config = dict(
    norm_eps=1e-05,
    bias='none',
    init_std_down=0.00442,
    lr=0.00164,
)
Each number is 500 + 50 x the weight over its row's rms, rounded and kept within 0 to 999. Layers, rows and columns count from 0. Numbers have three digits each. The size before them is the row's rms in percent of the matrix's.

# up: layer 5 MLP up, 1216x448, rms 0.0453, rows 723-743, columns 224-447
# down: layer 5 MLP down (transposed), 1216x448, rms 0.0392, rows 723-743, columns 224-447
# gate: layer 5 MLP gate, 1216x448, rms 0.05, rows 724-743, columns 224-447
up723 098:515447497540501582490474452500507577471485428470455365424412546457405557546473495531521555473571438428570428481454397493470483526459472536542486414565428504551493452461356546521521531627433519486492438447501499494533506492516441498465438512549441563446555450391530495444591463518541513458492552412580479510503444609545496508463591554542610488527494544493519634482454424543524491540444496554534486519582455474581556436484594575512501527488509455540499517499524538521494517339427531525474453486513403437507513436456607469442461463493568519470453408424451482453561467452456455477539488414474525442515501509522445548447506459391477523511567559492408621491472491524485481451517
down723 098:485483516475389464497432450494505487448451455464464476436403540472346484470532587526463530502484473524467500545529511488496537471551399483545522544452508544512456493450467537496468566449521536530423471476458461481549456552483530455538452456496567523417515483511448552405539536440518523473468588493582554487416408562483500414448480423522594486498476468553564431440404561587403476503479510503496530471444571528521494479487529513466517509465392502512486545562508578595470392487477450558479487538494538533484551572619612572409572455510556516541413530519561435528491569556469530547473510585432460460412528567458506522530535508507527447449504472501491541459490539448488424591397
gate724 097:470521514497462479493496461483527454467461538547504555542382509537568465521481468461489441495499500483535641533504469411545586429438440483459539509502552574409529480457477536413565515497480522513586442410506438500503514468546487514628533482616478534521541470565502583453480387507485522503534453576556469571464432571417541543582470602423555482627516401472442479456524497564523491459494499525490428499548518494504498400450514474496520544474485474412443450493523425565510457395407463468488546450522451531506417462701438471563550466524493512470453452515512440538599432499486565505566463507565510471515525482538562537465459560535542498528493522554499453457495582625434489441543
up724 101:462552483476395472536509533525479610533419563487437526561432591518556472485510505503442504451558498490515468457477479556463544535485525486495414496528512453464434473414475523490504562498521483432538552485474540452555417457491481474486456487459485546568565458477539548493452571431506496492531505511554564496436527482494497492467516523461479454442410407536565578536513557466425550421550496525581418538512487489539485468541541467493476511431458447497557503501476463515460474550436520405540455429431397526492556592494529480395465590461532506518438436562474506457549398546526499484490494468538557536502472478453449497519474547574541581427621536407497503549579439532565443479468
down724 102:571522553479483446500552640555500551554512442556470507519503481496510500528507551623430362511426549451479491535454484556487477530423405480480434482537479548519477631436484572536447440554429478499532569477484511557459418479518480547514504409571490531516474529534458530462519563492562455516475545471396451515514507468485504510543477528447546521454426428491421545528551476603535490541463551521458539565579509495492434525558465501475486482537450526611533492560548488481533578461536377669466496527396449507616509441503503583484478436443541476517550467521558513501455491502536502530608565526503535331547566472415400448480528498537451451439560496422420430478506352470525537463573
gate725 107:490495481362438531484528519460524404463459472434543563553495461462633473508491481378555471474490531527566515547542406398496620531413489524442568480486579436485484378486528466533493470412470488474520461524448476483461405492541527544443441530431531525434482490473407679542526405522394531433463443408491467475460475456590497439503544455544446444470498464542535543552472525512494466543499597417462456446474492543567579543450537473511460521559474456454533558485482439548504443479592418458540383499549483616438498479484584480476490513464508589533590480522435564438429517509473533488436457492483554416572635519520470408546461448492454548480474535480493488535461484554476497485496
up725 105:489436481525367529500485548470474531460472429530498531567432441492495492579493437494498479516416498608572553571533533451455560445448537530464547335585565418400514465463551523451427552384542515582457484576574527480542520502556426505504444434499576491515591492446493572576552475453444613464559530456393386443425585430560516463534553509471473451534486475529587567528455461544485503488569493443508521437411447582448484486495514472486500518555497440525479475511509496489443408570524484545472548518544544544565499506597530409479515481498532455412494530563507553497509557503487546472442466446423555440499555481518517477501462459500441506459528483462428439520503525548496561516514
down725 099:508398498515427427515565478481520456413559502612486490494407453570499443490506450453407495447486484441540491649454414439496501460590534526541525463514477420444457385502538415542609569490534393534485555451544372560543507619564517538498544541494491511498431518515439545477654476533504514410434511437437487419517676426565595435468499412555462488450582453491524459538538487509520471510448511397547414513477474497513524490515497464487489556515619522527497497489464506487517402485512470479554381544539492596479502473551491449406571480491490519537618467552540452532501496535479575536480468553542601486462479444426491485457538491456534488552474456471445462471508441421381453475499
gate726 094:521439486537478495469461565506384562536528462537475458501458474600505471540420472559481541509483434427563481536536542427477453466558532527455445543438452598518600359507442501546524634507545459483469560509480488521448568501460498570430500524510437509515501489477436460497499580534494529466518553377536436516541538442526501578487356502528577550510560539525544494506425549571547517542334507573483478499417480456512408598449486493432492509613524578480396540546558437499526610471532442568558612501465552578548459565512531376580449500509620473511499517434478493437492401553466528535457546458519459607474457468530499418524484501477459436568488508499494556505477470497471522423449
up726 097:468485410491529453474508481519478477472423555441590541420504460505509525472492531513584507530536457498585512550464511451537517472477497549397572531505560505549539485392448382502610492504599538438471494502478481514440440568461616517478512518469497438521562409556535576539519483518473481449447555505513543491418513499545429472467492430509559449472432526555454526464545558571484532549444497580502515453540523476491484583446561487537480407509502549433513548471489507517456403507485451490491424536432481473511499468522460499441562498568537476543508552477535410482482514468563521418504551551537605449457514485451521504506515492567410458495441453485542539536491508430508579436435
down726 094:493464441503485550513467525518451498434517543582524423475550477569401569480516503491617515452419563487537424504467430415569526434489431451493524602559473462522363457541548530525490431515464463537483541520604504517427600445547472531543528464532514485512525585536505472547451570577469478469502494535496478553430458607465420499471551535544494547419481544442518483487388478516493476492436613452597555585544493507555495565569410487540530495531483495431482566501518627484567621413482466486504479485428475436450468511483469550441529485483594533465479561635526588520434492561478418448545553453488496541555559487464543436471497593542495540531522523566484507470516502547461543508540
gate727 098:575571482491573551531464557490455469600450545557535464451414545578530521558472466553494429473325505493522473471414468529545535496459418546463500507501520454521546514436452520509497482501596503578390424532520511458530490506547553487579582494431472503517484535542416403562481561427476526613486511458482501473564587570506496509452528583469516441517571482550496388598461484493542551551495561464501486484477478486475549470575404470492540462543456486473472459518424469544542519465482528529491508491474559488435484514493476499488451480468415523379591512563524453489412490394531502539467460434484559479446541542564467507548476495593598471590465551487397431514473551513579546472507
up727 096:392515498467514467579599543498488462496488444610542458425431450551525528528502513508486577522458559475404513478515440520532527547525454501524451468486469477514585498540523556491535450499494492467545431540564486454521509530621550445496491528507459599501526498511474513524547484477482448442546594552520561525580474488530562525494516447455473491575487457468536467436418571509502536477546491501554520499546533600492630535555473575473475413579519463602554484435560506527523569510500548429408471493501466541465497546472420395514494503494510522565508503497467454488463433432612517609438543483460405439495409437519542584410484584577547355484519542455434457520486599490550440490487
down727 100:483537561499519497498483492482425486525479514541504565507494491497491474609468474520544440558539553398562434488553515407545460478528503501567475614474597503494492502490434467549480560450501525449505516632424431555591552383534437540464580474429505482561518434469539471564489435562458465491481486570448468528455443507462592566574403627488528513511518484477500490486495508554520580498553385389482491413467519440585563442500560506491532526460473526513523436510565444469511520519398483540431522450601545580556528461531505530574590497501509475521568567518418457496482512476573508493489531384388503482463549519427523482537549522495404427490454575533579500490456458525511498551482
gate728 098:478538540521543510527489518548533450559432533545516531489556422562470505490434495557492584500479472480432465528585521607468439502471464497463483533421488537498506528440540429502514521526450589489469435480569481461500486512530592466499454491575574392495502533511585550487501530514388528453516447498483503535449540510494401447548565593564573525446440416568491535462470448503368535444446497510531605555521507521544535498507495549559527477556419578601526422474421457525491525555452538481452536473446565442410407535444493499505517585546471577511510506503511499489535497472561548501478557544474401447488524452598521513521524523620478473521521394499416481424548568521555616579415
up728 097:418447411586555463404451477565475544401556440436444509573523537544502389560501440477496490511534438551485520526520512478487494495544467499468494512538520498506571454455478534491478505374579423484466507646418431498574485484451475496536549442460498436441563568514526611555439460468446410580511506459399465623471439373532442523479529513491585525519378569484516551590494550581500443467438510522514508485433516561518563522473544490510437425525501499578517579451413504517465547532445519484565497491560462539476503523522478483472500390413485480477566515500570498544540461438455533434541545459377540534520539541505517500396546499493591411458370549512627502550534431473567439474443
down728 100:503538497462606591512547586507536540428465467446537434393504548550486476491559469439455427498605557444521538408539531420464483503575507535445488526546487488485564504546490477562523427471484442492459469486575504582511525469440460434539448443352564490545560421450577440521568524534460517494507488550569533487544497567545403455574563504498492465484552516473468601463508527519510521464473422487480512531574601445464530510473500427575493433522473513512512513470546541451502487488396490533486521503448512535490509441460479460525561508513533521484409486506532619471417612543413538517540472488507549507429499570472522538529512427501506485482539527549489521494609493534587590507479
gate729 097:440522504427493496473446509471467543477467504505518510602572479447540558539469462387474625472452462513498494484569493529463479459489476473438503461488565467492469474551521425539556544464476439508566460433504456452423557501505489529478529441526524540550526455496496542421439425478454481497437569511496498402455461481464528492443484578549393419455592426508515418505432465542476523432506536528497491529356567474460437465535478406502492565519430450467368477475538399426435528443532482485552533433435459445510531531552526499440424534611483562460438499530428559583428567458389508592502548488534416495521586458511439506573499504549525542448482521473517400502511475522509549477407
up729 099:419527508445455527512549542554513496484567503427557493509453419550543536492476550523515507489573555487500563487456488494518530492579604457474428452465492491562494444452433536483514429403510522495551481522444469491556355521442449459471525504495510433514556503524611510482551472421555528487533435523488504489509520493607450548370473404543575562437514619521470436515450446384458454497435472512524471390399569522515558509469426588486559549470445482580531537485433567394569464473491521499665434577506422453479486458453555394491461515477514463530518515522486390465507590556450534473488508466561501504576510527525542489549492425416498464480451591605423595483500476487454442516543
down729 102:486479512511516602411537548533567516481539460512535532451484391531601495466562526577477548466438506455436459458529379441507572593463500406551517500516628454425558497500373455523512434470487570490575597474452499534591490463547470475529534504460458469532440478498440446511639523453535512595517461484477506517498576502463548485392506520420470409484549482507587539446456453450479451438571452457534507461430477450508509496537555573568420445419543460510522508457558430632570420489477528538484450523547466425416505540503485566462502550461512481532422493459612504483531518517501538491452506425533449472540500518504521507463489382570403514536506521496545490512500480492499530560560
gate730 121:493508507500524468527493550454432442473532504526539441525420529468550401483538444421525547458473533457484446637485484558558503625526529540478595458563532556443544413501565452452418505516484565492546415423514536475464570415575501505488533523526620560478467539495453487500479563580524474577539528421530533527529517527619550476472437452444543514572584382446408444531459478396485552503490606501393446468420457539537495429569459521550503481478399513455501455487524378593525446495555481476484427526433469525322495482415536466407536427467502392492561497593542497481511501445389408466389485510511514523558523493532439504553474528516458503613502436490508563427509528493487516450547
up730 096:517521618517402474454448466503429505488478522478516465438475456494492483423455575495385442596610562497468447449509578478527492434420407501579529487503475418490519571471469542627518517483508523456451481482399530503557432541444541494458515569534429495600533472478586451486502472462532487490432501541451493484508478472482404498478543588468468452566477582565538553552553496575482395479535427462538551450436473443469521610533536557494466558440493580484464493512571569506524484578559460465497552410514563596615497512553567510560558476472564614461549449373519579550588439573557560519569494576572455546485473589512459429504605516562422544540544486463510455494456554444491430505506
down730 101:427460590477564430445491547516523489491501489473575500496473571493510553531437458459644461496513543478502478539441447575501503537503537562529490455527493484422457427512515475446464507519592512551481445518502472490533433522458538549492508530555534485521480485489473471457462581468470454528544425350541460536534573549631486501521496470465517466475536470466562453417529469437504540513475666548507514488511475552481410583487370464519517432546488464497479487517447311516588482512502505530514425584467528535394510529514452510422477532515545399517469488496506529494476463470454418493464509537541470539564543524509589492514507526495572491568447473465532461545482493480420441521618
gate731 098:370432528486533459453447482577497536581546491520472428578444516507459462557416474536507618471578438532581427432521475485572568541503519566527498493449501479444446534417427542460515502544509578592459459483515515502585574530542564451587456499548548486486600506429551552433484486557462504515496525516483480549568623484519451521462472448443572543613531540480512500508489521454448572444502520429495432461510460449424517606545503441585441525586484437586524505489423469404464565525450521440525435514494470542476436482514474445433469523472444503466486613519467459525580370464548529500585524565521546573529442467503507518603443575462564489547390410507480505523558535508496534500586
up731 097:548538539509390478529515441466535504517562523496597468490500427448488599535544518546482534450537527584488408580583512433582410486498504560505473444505563583504485549512560511516445390456520429477477450499524497543462528543469434496546481563539486401372522363463525493513461464519489520522459448503549495537485563466382504429535524541552567419475540524568468491495455484550427457464428485451452565461514512532524529496426518506476460512550495479518503476516556444473495520582399469497480610473501480470582606508502470378639536517600482521415489489473553475471500487566523442515450547492486429523439511413469519358446513479489459488365458500530555457477534494485494454486458
down731 098:513434576483457514463542496517444444489505508508571537528510462503433589536478538529580590528471459499564485481413516492452466464579602437504556492504384447525549551549458561505504491514527528519483553475464458505530505552538439440484561508601386597509551520482559546434421540474410417506545538507396572479473599578517508510498520412564514487452495402453500516518476542459449478638540554495536557473547510439456501550542517513404476579564443410466563489483516426514481473482523391445478575478484473431497425482441528444477482492492358578449543479561480488521513474537470436507468379539539550576527499500572449484454540483481582517435504435392483616546571437491610386542548
gate732 099:523586463577447527432419482539510500507444462570560441548412555476578587472450471485515462640484480523537534553531553550468567532475523413573472531523473548546418426556525490530526503559587436420569465475577432530448618601505476480493482552519584536556458465537583454486582454478529567514479587498490471542466481519464494380429487518483523494607530505474523527498454488469448543468596516489465530552564446519455476510550564529491451500591476511549418460461486464532474509547489477542590428527462504597488413475439519527515526513519474475435445518539508539531570394476449534552521419513462427536448532463544454522501545548495540702471530482507438577498476510572503517488450
up732 100:447541477609504586521536428481480505486527472527552500584480492480608427539539562543544606426580519513549545562562526503398496550639555455515387580491499424538506532569521497475481486428491541551516470538489542447532463468472535503533594473487460377457529446566475586478450593464484486538516545534461507555465523442490380557470550469529505532483450473477410501554497546489475517516483482568436447497497548448517573453522526534564493485508505502515443535438406479413480589521518492601475494567464582517479509510538546490531517485535470466437577583510474558513445585542551511554449592473524494549449534537521460496438506564597474545547470508494515520475505563542525545459433
down732 101:528547489430580496513513460503530573545471494620523453537553473494538445509515457515400481508524521504440582521544569476450532562528535451487466466478488480413526403553445452462479442464493490494500500634488495549530485531448533447528488501510474499362468459469506464527501523492506461467549497499440316499556484507549517478542487420633455469509488438501522509411575430470486367524655409556447502472582563643428518541550491530524562525488427413509445497498485511423439559468588460567491561530492449570519510481430533457518461520500429534474583441553431578469454442528479501550427454512570462559493539535576507493527543487456548467478508515493502502480519551490495456537498
gate733 098:524478570478472582492491496422555461417459516578484502513435467553493539524437406419591476500510491432520498435536519419479496509476631436525549464482477493539525454542518448530518435443584439503460503564400550449552481502466517381529513520519532556497561514488549487407455462411479503486426439452445529533494512499597536538558481509473474551435469452435474496455568596457486521500614482475519507446465457459517542552563543495498484403518413460531492517445477514491532415508393522551538502542376421466507402567461442401529436500550429481510453452429491579467429514441516448418552431456509519523450500509459452522507479533570519495486516417401470544475494451590533504402528
up733 095:539440476474525543423581557486458511427540449472366433576451477594518463521541510564427478521555484458560501533504389477517515499523552555496489461489460495497458491521520601497515450536510473495478498450537546469512442547489484497508539596505478579529469449467491528512520479496539477554464496552505425529450456423509518529455542589578548485468448476502470546480443519559416400535417553496472451531502496411459557527433497499507462492578561487523479452457522426485545511485628487416531526569504575525436488537486436431514492527443523482532468461465416538564531483527457606540463525511469501526474475552462398552520535507544412437484489495509465513575493576638602511560430
down733 095:498517451550461542463569499549572429494470523451555471461535559563555466559453541510537591548415589498494411563532398483449382428479543423565514453505401532455540498541561505575400506549514539524497482533480510563550556546473431559515443431526520504497581429449538467482402482543473548472438401491532511501532542502584520560534477478497481543549434561446542412448474510455492519439644617551521564545481506502455517481471492540475517516564500512490594490515557488506561559513530435517481422411508561474422472550473563538542424488430433410569474513569484610469434504475553557412479427491529472475529521478569514608513469444490497487571524496477463478554536468461470589506477
gate734 102:523476441434472512491449440453522579462517517348475390501511435528448561407457462428537440518604516388510483475582511437485512593509462535442548534496502525467580498580441562400451516507490487545501419465519512453532550531487486502484527529552495510556520528422507481463489607494406526503521640555539478519588585480481564460403438448496508584505463422514468596448656444474438427534487513467472535535544472491489513412507426405444505480555448460476512429461518527431486521505579527495580567549556518477451502416504579533483557474453560484507559420473412533582490513547501579455517490555484522549593574539528542608471446574460507597533472557532491581481478518476447525374560
up734 098:486465464476552478462548436609534529586591509498511475388490614560506573476440514610511570484565576500492477497484384457545409490426457577535529486530541418437433542505512572451443404467540469550552481473535591541467548357492470475506479460500546572510542549515484461340465549540439476487477545523500462556466512369438418490513575563507538469559550569449517560513615539553422480553479463509418569547517392478442515490481500515526494454540515567460460468437554511520404491482531433551465520416497498537479463524589500574550537443537534444454496487561435465579497509486548581542489471494469492485480455450574493424460501584486476554566503429414456596503536576532492452464493
down734 103:420547534512579520548556523573542425537491471572514485580479561509559490451528502448523546446508472508465478482508396556541479530465577504578478487518550432637532512476495520469474545435527521474464504415561517380458358501564538456480494531515385531509426467615516449452495493547491479518464519459488458594524507393529489462546523514485553516466593528640538555544540497453473522587554523411473500484449358508547488497551397483495550491393444427553545530419539584541500458421458531537512477508509467496447555531527429570574503468520522497567484406487545539444477580503480546395414480489477472600478455465479428420627496521515493483498461477451503417446535459550482500564507
gate735 105:572534441499517513469485512438486553434487452455501486515538488551538469587566432445494457422457560532497578482533503441523488573472438468423443461511449472547530489403472481422460465431498518528500431524501497458497502528436443565558428444425511497482540488529456500456562526548501391480531520408443527413477454512508554504478516484458446505588444375417537466457490538454572493480498555433512494475428460537602532546536451490443526437598550525460424487408519466474384464439499467570503459461545510477499465448505452566426553520459496438443510515441625512510435495593524536529479539512499521480475558419539405535484554486461490550502447499424509476449453587537500613448549
up735 096:560507514549444482511540575453548532550475528397529503453542573553449566457497518587548504476495488490417500489438529548535396490513520577513523554462534416565439485498454573513533441511449456469477451406586517440552440536529410431436465356528557524456395553502562568544475496462460557455500563514503513548521535455538472500512462441522489518457479535463479513464451399468475491474582492491460509592490525411519523471459576460496469415465505490551558477601494487478511406520542549614490468435544505503493453485413464518533527538534502607616482502467542510476522559511485487442522491483442536489617532582458616464515411503426562495485527586448487488560438474502517524463538
down735 098:530523499575540528577610529560531484475508472480479485481513590523522560462503459511549526515508534469483532574438478519581432515515520470441541479583459522552469481511453609574574566468494571458424532484563494451528562446525523555513508437511499452433489485458429491477487510448567591536496469542523520529519531521468520534508432537551495460441387462510443489405513589405501538526512465459459580541503637473536540504600587506499541407533507465509456405437556381460606458462550489551473511413442491442504505493444467596596472426521505579557511439546526471507566533458529373549447511568597480483569484536510401450535492538420562545525502606497498472480433475443500406486484
gate736 092:604437492409481475491554433502496536481411457380623491422482513611510464406521501504537482436442511428498466467532457531617415535570483414446532453496481494564575497514498478534429497473512553495530475540532497448414505506490534449544494335582540559422543434479473451533484534488432517471540585452511464401489448529543498491482569546521515567513579549471453530492534458457542546597476509379521558516560487547540477461488569486472453473466434515425550480498489546538477501445492455548440446553452507401464469510499524535506573485490407509551577443495494495485549478518519438523449505546460632559541472428483514422531519520616454502567624616534592477471509513446488514530517
up736 099:412401455531544500449493480510448580493471498493480454469593487555507476507504391516557441489482484555440320523529506536550587565622453467413525527511517485529479537497485431515551470417523599574449515510482505475513569440532442473559515461536553467446471516415505508585426418534502505526495518518479420552503533474452463431625459488484439479524476554536415445427453482461427525429493495476556495451434533582486553510513449460504535478518548525544513594512471454493540527567460468464525525470500477435520502568492444614533471515432453507439498542478434607564492518515481552505469514427520522558477575524504557483468538507464401536490470524426500517572528520462566552556573
down736 099:534576395526484554487467515508573451388498455448445445551436543544628440492537484586549511477537448485518519526429535475456496505515492586498448412541528451488512507485497491469564475549466492521402456451477440505480493546585447509395489510572424557557491492507531589511559583419562549472512448625586485550463397511605597498413575510411539495516471383521600578487552476542528462478517425614521557526534457493472546522535382538520457448484499463526511477587518446491517525573516562529493564521453505561505398499549468475501420492617516488435563518447406454590536391442498475444510542544501499526480450389451509520478462539401514505510408563573504504500437461505449557570432
gate737 103:505513464442485509548573493556550544450524408488531515445443478469470548515491479545507467500509498441473532481561506521546426543517508536453472574545398589496546511524414485527559505479531461371496468549448443479499473426439484556478567551554429518558442510524588521516479490494559528557554550475559410604564441482535458552478420558449535518539470490434467587471497458606505481469518511405457514564413580471605487529466566492532578534575518521479503411521513501460505488501450519531489555529440523517523495517432429518505540418519558512517506399520541492440510464521512465398496443561525436472540484534530529481502461453450482456460575587494513496497452620514449473623494
up737 101:466517563433466467476488444502506427428531540474519450566425421486438522455511470553515567455562484391508510516497540515528472474500580470442534412521538423472396530523492516516467496419611540594538458633411571472432420513550449562466630449504520480505485460547377401559464519460518517479462533476485464533436538432517507540509521481461478586537552559484540473436572538350423487576577458436574613431495442544433476409456442493504457409614502550476448405464492513441471508608429554497466499558499524497514488578423502496511553485489473554518492514482449531527466486511390572452475558595431423484489522440557480485539534443476417511492546521458522521518502473551490564473520
down737 104:554586406539529439534520493544521504488424453523473516460446574534366450521520599521578515496532539557438540478462569446448500464453534472448505580470524555479540479528452456488435534586522470374513496483540593532484464533490464522480604459544476547549496452471503466429394537459456554538463554496518514583572444449514509481472424513403553474549544463470424505485530461502517508448578348427553575531561635493503535475581500523543563445467483550538574441490506488622514506586509590526520521527440563485505504504488513543551572490472548565529528441513544570513546510477468539446551460474497535585480428474636542482533398399461555412490516453561538581471531457492514542521511
gate738 099:511467513463486449481491468566579461469609449585494558485569482518539498480383538481472475561482499530567476502457391644587507535551418515447472513426543472500470499405533477593538412417484494466503538557489356437484518539461526444493407472492558505404545446605577410498444468447473525475526556509529485453528568498537483508503519633479598490523559605491553504542442495439420548516428565481508534589428389544533562439479500475468494463458527554439504458410512441498477465526476395485469521467421515591415512504467477420472532463431406598506545593547474490428500509425483350548464566466582512478434437479535533550493549513537500538590556505494476469498434477491539520475493
up738 103:483490541510489517503417510445465522444460471481465541590456430413514569532430558479524398469454463570542464563579544451486641464482435444571540544453474428471501487518535486514502426544518488459453522485507530508446543440470442401512489569513559508473495535629421476559410526572485430514534480504543426457486419550586588498521439469418503432407454517472502546421517476568548604555510516567384503527351404514468404574579435512498469533516543551525466431510496478514573521462564526482478502515509622552534528407552545479468499450446412523562483475496470566561504564559478593522405571502488573576484534509537570615528558580553453542513494486547545491498524536512566460491502
down738 104:518462524484603517529470417482423495471500511472505493482523523522540475529480504542479487400439554433481590530481545572509527504527428521414487453468469522531599446546555514514491475470563479527419547584534523557595490555499449487479466509483473521461483482531393538487480491485596473460560504541466450493483523510478453467543465530521549435610476486472435527513438547501443399472476525518544547509399501506590378528456479460497509498570491484515479444505506484474550567497499475481329504531494559612460478620451535508388425565514462513445499555472437508459438419442497611610493490595597552579480544505458518494465514506520454509506528574516529523561539441558530503621503
gate739 103:452547491483569467416465616568475429504539438466526476592452469514530533552507456431517526492481545437559501515516563494495550513491517466511487545509377498484458425558490500532485476455449510516323532465488604518624533452553531512517456640410589582528447452540470435469537546529496516468459423506476483566535602486520501438485492535488529529468396536517487430484404456551432476530478547543460511558618505504427516504552458557569448452489574559529433587482540423474418534491503443514421464509419514531411527520504525481495411467497530538486556442518455525431383448491458560568535488464467610488515468481535417401550441617511493502432554517574516520493493555639457513399523
up739 098:481557480485563514539486518520423463472494463518427551557383535487426539561486523483632521492439491543422561470510444577485504545432511526470497426450431361524418383570516533530516484542527437519504409414449412455551460605463456528556526481427536453552512470481481576580475565473523482482495423484490568495547568525498508433593497537497414406575449466472470507554533450503471534485433491483469539585452512581472472474528454537534581522515482511480537442570543477533423523505451490498456472360511443494531562543471533544463474543438513513429506558512513444488411497465506484495471478524556502556477543499553573484552499593477490598481516516439522430498444578507549520473457
down739 102:549461535535486497469544447466467525552463566548501555605595491575542470521402460484504491508415442527522467565465499527470519510503538508498530450547472450514406423455523486551500497485533500433590496499503521438446546556549433499399592423598439565456536610512458468528506547526467463481571659430412518453490492590516485514438430448467415471436524417470506589442529504549539434498500427461480476418438546457510420540450479533516540587473485432539540482554449512449441553495476487428509465493409454420471510544558518567424651565438512498477480528608474497504464482505467458536506459501598544541470490431514584438518534514445471543528455533492438476460443570599545512498498
gate740 093:460469471488475472419504492522398443403515595477481541479412496513513620536514451552494426560598495453530605564478451466427440482542446550569520405412490454512507496518505439470550493465372514498499434493564468456471369478550477418459508492528423545487550392464449420599549465482566568521436428463435476455487598447479453547522618510469520421458421514496476508512486530572536508489545556469501505485580462404465433527451571505539436525456455527496488567445486458508399497504473486553490521464402499560493469543571557508575492425500442481507462518512449563560470414480478489521421447541457570522463554600531449513464670571439515424510533519523533542459450542517530482473455
up740 099:584554561444468475530507484470429491456547484400490448463536564505445478486449591483437489569562455459432518567516430462548548452503478536546503529505550483495552584492417587424459521514508413485450552473438438499535516570558513494464489487601598495482515577530484458524416564490460522474529539486527484506562421543480506476461572534491537532536488518527508475508439489472353491516587523550520571415520498521559552518549515582504525485535554604504576479588542522531517466559516481447404543623450526595527411511477521499643505516551493391478608510579526544548465439417494408480517504527459518519411486478498521502594540481507472482457466523627529456484484454599554471470547
down740 096:503560409463458499457475472523533495513505471544382529561546411524483510531519508438482524425546488606411521521489532527510460588425442380540441540526494505567561496408549531494615518588512542432619500524510592429495451390440465545530552468464514486473465491484491547527462514449553474585555517476493547528555499532506456463499423466593506504588615446525538439471497531493539471482446493461443500397506538567547496513395481509567521490512517571588468510432489481482571460491409498434481506544489426500596561462523553509399564463499496401472496622456502443472463507445493483426447477550514489513501557499426517450489502556553518597484535480589519521527463546493506635577533
gate741 092:516481509527604540517463609488521475415507424490547542552524531406510441425481580538492509531510494501536534490511458488530486431489533557443483575531555491421527506475414482395493425469505490478526585488624426584550442629511537575499610519524522517454549451416477514628473523600516434480475529640486482371447553534522430423499569553513567480548583471550514503493479444567553447562484538496580524543568537583501447479430579552430411553483533501484448501487496540516482442454438501466483506574475513500491446537513470542483462501429555498471471488413507470443484472539427437508462528497526541571494485581546553452570568474536456486595470430544510454537539495592460568469585
up741 097:517540527437483532475569569584540560433599558499545517412587443498514550399511587511514450530559504543564530489567527486532424499541506604426506431581469568434457464539556484527456494471495625457586521440535427469444456510524540543456445587523562406525548518561469446524521474576491550445482503551507471616530548533620512411476392429518444547465480466474512532487528475544559565410478485498436414591556550539546423454443496499562536470538454491551542318465487446408457464569504539474484535514464582516489478473548538602548491504527438559473477495523499462615461474508485496545535566519453422546477479541566557462487524461467465488553502499520564478419588419434517592522555
down741 096:525470494436448462526463503467429445572504542559352566525513516398585591506466514514498532466510379506497545492491571509552452446499437434501582479410582459509478437530495527511530489541465503417493467556484557494564548455457477550479551510444527477511590451479424553473487560551505524443477515510546452509465491509465481389448486449442452482417420577411543485446590478484490497603465525607594519487475519459526589493477501435441529536520568553474519545522506517485587546523564481609447479462564439493472550497427509522600527451564537511442498536437485520556471419518528592532509506596535478500469503530439477463464467580325465519514512561491511470572456506470458466383464
gate742 098:464512512548435570529455579441497538449574513496539441560561582542609478506527486486397479464502504556578561561583476516587413494538360560490427500602528494483587506503516459466513448534561515421454489475433467480521536475479480528525517530514551475528410577475526454501453523434508493496532469479484400479521590451446598444540509603464515502524534573454493487546500483551545435433575508496479543501551533466521438506457456564547481568461525497486447475422482479506578497468465535478536492469431442489495515490478458565522439483475488628508547536565472590489627546498462491495510530598503513467499552502502564407586465482612555551450550402460524544544480506519537562458488
up742 101:461534533446454473492575460510526488473529451506451534459483414480505449436512551452477587466543522556590581507368470461548557442495568525572470502538440518464474524444470480500554486529543536464638437492509523477472563474436486496513520474542462446527445541424497556426434423541437421417558569487552406528526478497525484507500545496446382467440468565443477479433453460572576548490494507546460445504611527501509422435493507563632467490443555461488580536564574459487568381391612515620481466562481577552458458468500509421512522549556550495502539547533518515457547448547476520429483524526457518525468461498599537469492478487493514505428501513549526481558571552524445415535532
down742 102:529544539479494512614504394481493453425589444529487424495556483581502470508416473560412491506432496506502474437530570511506529534521474545579559502394495572461539415463467512462458510599486527501507460554460518435561529488489480528504582494508443552534517475540468452489408503444580457487505499534429488450478502510524519558487514445520535485499467469512513527441460539456527500600545635548564555481543453479577499458511511521453468558441371419520537508506467405549405592522445428451542470478484446526494438524469514518553519480495519494445643570556355410457564511490602514391499504477403556576537469484556526412503502458498532470404490477456610450525541493519537395520498
gate743 099:559422457469463559495529510420495416499609484443450530509506504479592379619468518457477611539474443493545510554499393529469578465531524470483466499503402368503505437525444565535353516538529531482421560599480478475468502546488436546539461560523468452501469509470608500505423572454445529580450478503561540469566488421498510506431428567517541507513471476465503456512409481457477498439517600557379548610438439582608454564565469535551630507498507530548504627495565475545407434470458441424476428454408462507448451527489505436490439530498484480458452537441442492422569465487522404470436475420423391498509532446583495498542441576522465428547606536496446488535493539514498440591467
up743 100:478549513371457500428540543527524510448535442576460444578502458559438553543524442456578431505488513379504518549446431431471491476516548547530496463556565436515462493496551544520438491465476501452522544498471586483556489580482518485463552514495487444547542517460459385547468451417571458513471539516498572417533535519515500426454598549422502471517408472540490418476532433456527534495523475467573487414468473597427586562467497447573473435517498556447489519541440576467427511470559577486464529515504508516499424502448575557419448434518489437432471508537544586504544470521539509431596595395483543515517455522548521436573446519509431532495541421521519520534467483531444540510537
down743 102:569444494474504495418401505586490475444514638483475441536566556469560523449615444459555509441425556569588437504497436483564425445488528497443467461482421552468499432541472500420507543471455569504455515485484554517426496548556462542519496472462573463488490465522395543598472570501482456547485379566522491482498420525408522446460558474480535535435443416523498497476453495488549402483512609472581514427505565520564529492598414485540430507414430582537464564508635466503547459500558512554516471563547458476452522551479480462416544636567415528488594527542581455538486444450503543441507474488474539479568525499518518490402465486496481489441476411546421535522457427522433490464448